From a checkpoint of a small transformer trained on Wikipedia: 8 layers.
Each number is 128 + 32 x the weight over its row's rms, rounded and kept within 0 to 255. Layers, rows and columns count from 0. The size above them is the row's rms in percent of the matrix's.

# layer 4 attention query, 96x96, rms 0.16, rows 0-16, columns 0-95
size [ 37  38  52  49  63  39  58  44  49  60  62  60  54  51  64  58  91]
[[189 134 118 146 179 182 143  89 153 183 132 125 201 150  89 200 168 110 163 105 109  83 153 139  87 157 148 142 140 160 106 129  93 132 124 124 129  69  88 183 161 170 129 156 101 107 180 147 139 129 119 127 160 150 142 157 109 113 165 158 144 140 146 120 115  97 173 120  56 129 134 140 133 128 142  79 171 114  83 106 128 112  45  67 164 158 142  75 102 145 126  88 143 132 142 157]
 [ 64 126  83 184 172 117 136  83 177 134 118  76  44 148 139 159 177 123 107 171 107 107 143 168  95  81 114 119  80 148  84 160 126  81 139 101  98 119 117 149 137 159 136 137 160 130 142 131 121  85 126 111 202 147 187 131 158 109 136 143 175  82 168 116  84 144  89  95  93 104 130 121 154  97 121 145 128 156 150  95  79 116 109 117  96 106 140 105 167 154 151 177 176 183  88 121]
 [117  94 141  83  71 159 132 150 102 107 160 132 185 148 133  93  74 176 153 108 145 123 121 182 163 146 113 119 197 156 125 137 129 221 117 121 125 107 180 107  83 114 111 126  51  80  63 146 128 146 128 148 121 139 103 169 115  83 121 154 111 147  69 120 125 135 122 139 122 134 122  86  70 138 144 151 110  98 120 152 146 150 190 141 107 181 136 111 147 149 147 112 120  43 158  85]
 [148 110 166  76  73 146 152 130 103 116 160 180 150 119 165 130  97  93 155 113  96 180  81 135 127 149 150 141 135 106 144  83 164 151 102 133 207  41  81 141  81 117 121 182  84 108  54 155 150 103 132  90 105 127 100 101  90 155 108 164  84 121 124  73 206 118 161 169  93 141 120 139  94 155 179 130 123 107 102 106 179 138 128 133 135 121 119  98 120 102 104 107 113 130 158 150]
 [106 141 160  83  63 142 205 182  81  83 129  71 186 156 112  98 143 149 148 142 143 103 142 162 152 168 156 120 143 140 160 122 130 170 144 143 126 167 176  97 112 112 127  88 137 135  41 157 139 173 116 178  99 134 147 127 136 100  94 122  97 167  61 150  98 144 136  89  95 113 136 123 123 193 121 108 118 121 118 172 131 172 163 150  97 156 167 140 126 135 134  89 126  54 173 141]
 [147  96 154  62  56 108 118 148 134 153 161  46 176 151 143 135 122 121 160 140 108 153  97 136 175 182  99 134 133 110 126 117 123 188  90 130 141 142 140 134 101 116  94 126 102  62  66  70 122 119 154  78 130 143 128 133  85 194 128 147 143 123  85 111 121 104 149 170 135 118 151 146 123 211 168  87 101 126 113 133 180 187 103 118 106  85 137 148 128 124 115 138  83  58 129 117]
 [118 145 179 156 196 127  92 156 132 143 109 157  72  85 126 154 138 144  90 126 130 128 146  73 103  78 133 102 110 149 128 142 120 107 156 123 110 127 126 132 182 145 109  90 143 180 202 146 148  97 119 151 175  96 100  47 153 127 117 101 116  77 125 134 139 116  55  75 126 126 102 159 105  75  86 144 146 110 128  90  78  80 156  99 120 148 110 139 149 131  90 134 185 211 110  95]
 [128 146 187  97  91 126 158 127  79  84 160 101 163 123  99  91 120 158 105 157 155 104 129 132 145 149 160 113  97 147 107 106 129 144 150 131 132 170 199 123 146 131 154 140 133 172  89 107 135 176 122 198  61 145 131 138 136  79  94 112  88 151 127 194 118 170 149 109 127  85 117 107 126 188 104 112 115 112 116 178 146 206 182 164 101 164 183  98 153 103 168 149  80  88 170 149]
 [169 168 187 112 160 184 143 158 142 108 120 152  75 163 165  85 163  94 126  93 172 151 166 141 148  71 129 142 115 167 124 107 107 139 150 109 126 123 139 142 120 104 141 153 110 129  35 116 133 156 113 160 154 121 163  91 111  87  70 185  90 146 109 143 128 140 137 147 149 108 127 100  99 158  83 135  89 117 108 125 117 149 171 224  98 143 190  96  80 174 154 152  93  96  88 142]
 [138 118 106  56  34 134 162 122 157 102 122  42 183 171 125 105 152 120 135 104 160 165 121 162 124 174 148 122 144 119 124 105 152 150 169 147 140 170 146 101 104  90 155 151 159 108  84 102 120 162 115 157  74 154 150 168 130 141 129 124 122 157 122 168 158 195 168 142 174 124 182 110 167 165 122 113 112 125 143 151 141 183 120 185 112 147 184 123 115 146 137 112  89  72 139 186]
 [ 75 134 107 154 146 164 170  95 121  86 201  97  87 179 159  91 100 210 159 124 183 111 111 114 135 132 128 125 150 137 114 121 157 192 139 159 177 110 173 101  87 117 132 115 111 125 112 122  97  94 112 104 106  76 124  80 147 108 119 107  56 123 145 170 108 147  94  70 106 144 125 120 127 113  89 174 129  75 129 176 115 146 160 110 137 179 157  93 184  79 176 131 101 147 139 149]
 [169 156 136  67  86 154 166 134 105 103 123 132 173 150 101  97 154 125 140 105 161 126 129 136 133 157 128 154 153 118 142  77 150 143 139 117 114 158 151  99 120 120 137 139 156 105  38 107 134 170 118 135  84 132 138 197 109 116 137 147 108 170  86 158 143 158 145 158 103 139 154 102 126 240 135 119 113 124 163 171 181 172 122 149 133 130 180 108 126 137 150  96  89  29 166 191]
 [166 111 143  93 132 183 138 135 154 122 118  77 143 138 121 128 192  96 172 127 138 128  74 168 108 130 156 138 117 140 105 132 144 155 156  92 112 116 105 138 152 137 180 146 134 128  62  89 160 115 114  94 110 149 148 146  86 171 107 154 112 150 138 164 170 137 141 208 159 136 147 120 176 192 123 107  45 112 108 158 181 143 118 190 107 114 192 108  85 104 163 101  99  60 165 163]
 [109 127 153 102 137 132 154 157 122 148  57 132 148 111 136 122 171  89  85 131 135 155 128  98 141 127 143 130 105 124 141 187  50 131 139  69  77 172 166 194 115  92 123 148  92 105 113 159 137 150 133 130 166 169 164 177 127 105 155 197 145  92 100  86 146  98  89 161 152 136 150 127 117 201 140 108 120 149 103  93 142  84  67 137 114 114 117 132  63 132 136  83 191 115  66 104]
 [ 87 104 178 153  95  61 117 165 110 128 115  82 111 103 134 177 122 150  81 133 139 140 168 130 179 103 142 108 107 145 128 146  85  85 114 145  63 159 105 136 129 169  94 135 108 188 180 174 128 159 151 190 152 117 163 172 158  66 121 120 113 114 122  97  67 115 103 108 120 113  91 156  93 101  85 117 187 148 138  68 113 144 149 112 149 145  91 145 107 187 116 164 145 159  69  95]
 [144  96  78 164 100 149 116 113 162 153 177 156 106 177 132 134 141 173 202 147 123 141  48 157  47 140 127 179 122 152  98 114 166  98 104 148 148 110  71 114  97 113 140 118 152 134  97  93 162  69 105 113 133  78  79 101 150 157 109 115  93 143 171 156 119 137 158 210 107 157 117 149 164 119 124 154 104  96 139 124 121 153 187 131 123 120 150 104 172 122 145 195 100 145 152 162]
 [138 128 183 137 187  91 115 144 114  79 109  64  88  98  64 151 165 124 118 147  75 124  94 111 167 160 155  82 145  92 134 146 133 131 114  99  60  62  93 122 133 160 139 136 116 209 179 134  80 109 149 127 127  90 136 122 166 120 117 101 116  82 120 109 157 121  97 103  73 153 114 124 188 104  74 127  81 112  98 139 180 105 117 125 114 128  89 192 106 104 139 113 116 134 184 129]]
# layer 4 attention key, 96x96, rms 0.17, rows 0-15, columns 0-95
size [ 35  35  31  50  39  54  53  45  50  60  58  68  58  52  74  52]
[[ 79 113 147 155 111  80 171 124 115  73 161 146 142 116 131  90 168 127  96 111 147 144 149 162 156 145 157 130 155 152 154 113 125 127 108 130 113 147 111 112 118  87 155 165  99 130  72 169  98 184 171 166 114 114 118 136 101 122  36  91 139 101 103 128 136 131 109  81 161 126 130 100  70 147  95 209  96 110 146 151 173 133 171 207 108  78 162 143 169 140 141 130  86  53 100  99]
 [125 164  85 126 102 101  84 127 122  59 147 148 155 103 143  77 156 131 134 103 191 163 144 127  95 119  97 171 137 124 152 134 200  92 137 159 145 158 109 115 126 111  88 126 161 102  53 154  92 138 179 209 133 114  75 140 113 159 134 154 116 154  80 125 118 157 140 162 155 140 147 115 107 137 139 173 109 178 173 121 112  91 152 112 117 181 135 159 184 176 123  78 104  74 186 137]
 [118 159 121 120 109 119 114  96 124 128 115  76 135 140 150 223  76  94 143 121  37  99 129 104  85 151 180 125 132 152 117 143  92  93 108 138 113 120  60 117 163  91 140  97 126 164 135  93 117 142 131 130 136 133 129 127 185  83  89 105 218 107 159 130 112 128 177  53  92 164 144 114 117 105 139 187 120 131 125 109  97 111 126 104 180  80 110  94  82 105  89 132  73 128 127 135]
 [116 119  62 117 125  89 177 144 186  70 167  83  84 110 135 106 165 179 102  96 204 102 164 157 132 121 130 166 130 169  73 135 182 174 173 164 150 151  97 111 139 148 129 108 117 121  77 132  62 136 184 123 124 159 133 178 104  70  60 125 137 149  99 103 148 167  99 154 114 102 139 117 114 168 148 140  95 147 170 117 132 142 131 161  84 157 119 143 181 147 125 117 133  88 122 117]
 [132 124  96 111 164 149 119 147 171  65 145  63 131 115 156 156 104 140 101  83  85 108 187 156 142 159 134 148 153 136  78 138 199  97 109 132  88 138  51 121 128 146 115 156 142 112 135 120 111 101 211 111  96 162 132 160 133 167 106 116 188  92 114  44 145 172 148 139 103 131 179 144 134 129 105 162 123 125 178 110 139 134  95  96 172 128 112 148 201 157  83  97 112 149 108 107]
 [108 103  78 109 122 135 188 131 158  68 209  98 125  96 116 125 130 199  93 126 162  98 112 159 167 148 129 159 113 169 107 104 205 178  98 168 103 124  87  99 145 116 106 145 112 117 103 136  60 104 166 134 117 129 122 185 119  95  89 112 114 147 103 125 188 217 102 100 133 144 145 120 139 150 138 133  88 144 166 139 128 147 134 150  94 167 134 128 186 123 149 139 139  76 148  74]
 [151 121 175 154 107 123  85  91 116 169  54 136 172 124 147 115 115  55 154 119  61 154 115 105  89 141 128 124 152  95 173 129 102  76 102  78 116 111 126 138 130  96 137 141 156 116 148  99 165 117 130 109 142 120 123 125 120 173 196 140 189 105 122 140  59 113 209 169  81 129  99 118 171 140 121 117 147 117 114 146 121 108 106  69 202  85 145 151  89 105  59 120 103 125 128 132]
 [ 99 160  42 108 122 104 147 156 103  54 144  71  89 127 151 127 136 175  92 166 173  99 144 162 131 128 165 188 125  93 142  92 175 173  91 146  99 109 136 122 107 154 115 120 150  79  97 155 123 130 165  72  73 145 126 211 102 112 106  97 148  92  73  79 128 186 119 127 141 126 172 106 149  98 124 149 157 122 171  91 105 155 102 122 145 139  93 129 152 105 143 132  75 162 123 130]
 [111 132  55 113 123 117 197 125 136 157 201 101 125 173  97 126 132 155 172 177 116  68 157 133 157 145 132 144 141 129 104 108 181 147  88 155 175 139  98 101 108 125 105 107 157 121 120 150 138 116 191  77 110 147 124 178 110 102  98  90 186 183  84 118 145 155  86  84 119 145 104 159 116  94 151 119 189 114 103 166 128 150  97  79 143 130 116 152 138  58 147  80 131 114  96 181]
 [100 147 118 127 118 141 169 158 125  90 200 112 109 130 171 124 153 153 132 122 134 124 124 166 177 116  85  99  84 170  83 157 179 149 126 164 149 153 102  89 134 139 124 113  81 148  67 151  79 141 105 186 136 107 110 110 119  65  84 112  79 216 131 116 193 157  60 111 140 110 161 139  98 121  80 136 110 139 148 116 139 143 145 193  77 154 145 148 118 147 169 150 153  71 143 128]
 [130 104  90  54 172 130 119 146 135 143 147   0  71 183 107 132 168 148 107 124 169 104 116 184 179 130 135 145 117 152 103 108 129 148  99 113 100 115 114 129 155 109 103 163 178 124 162 124 110 128 159  82 120 179 147 182  99 127  66 138 161 158  75 138 164 156 147 134 103 128 153 104 168 139 170  87 107 133 114  85  90 149 121 107 148 156 127 168 130 104  86 129 124 127 106 133]
 [ 69 151  75 131 139 122 145 107 122  90 187  94 118 131 146 117 133 182 120 117 153 146 135 163 149 161 101 112 110 195  80 139 215 156 154 188 202 152 128  95 116 136 138 114 102 126  79 168  98  86 100 171 104 123 122 105 122  82  74 105  69 177 165  99 136 106  64  83 168 116 144 135  89 132 136 140 122 135 138 120 123 116 118 172  88 187 137 135 151 102 182 144 136 115 156 128]
 [ 94 164 102 108 117 105 168  91 114 100 178 111 142 124 158 117 157 177 107 120 127  92 123 189 112 157 102  73  83 178 106 156 124 122 196 189 186 197  71  78 121 106 123 114 110 141 113 142  84  90  91 163 122 107 108 138 124  57 102 118  93 198 122  95 141 123  87  93 143 122 133 122 102 119 172 142 110 104 135 105 144  91 121 181  88 174 174 124 112 124 169  80 119 136 144 139]
 [169 119 192 126 144 174  42 161 107 174  93 165 167  99 124 116 160  25 178 124 106 128 135 122 103 117 144 160 129 154 143 154 137 102 117 120  87 105 104 141 167 109 147 121  70 150 126 102 200 133 154 181 180 132 123  92 141 144 212 162 162 124 190 134 145  91 116 154 120 124 139 116  90 137 130 126 132 118  96 117 135 111 119 179 180 118 110 111  70 120 104 139 152 158 107 103]
 [196  95 180 176 131 159 150 169 114 173 121 188 154 129  69 165  85 110 163 143 169 124 107  77 118 107 139 182 158  98 157 115 156 150  95 100  61 103 206 173 139 142 126 106 150 120 156 103 141 212 137 115 139 168 136 123 143 155 140 144 142  73  98 160 119 180 172 154 149 128 119 118  98 134  78 118 164 146 141 135 122 176 135  90 134 105  94 115 157 125  91 155  99  88 111 109]
 [117 118  87 126  96 180  98 169 145 106 184  98 119 145  97 165 144 127 144 153 192 157 167 137 166 152 112 158 148 135  95 135 207 141  94 116 109 101  86 164 135 198 130 105 125 113 109 148  94 156 146 161  74 132 152 125 127 185  16 136 149 111 131 157 127 163 141 167 102 199 142 130 136 140 131 155 161 185 114 143 134 169 127  92  81 127  93 112 150 110 112 148  77  83 128 129]]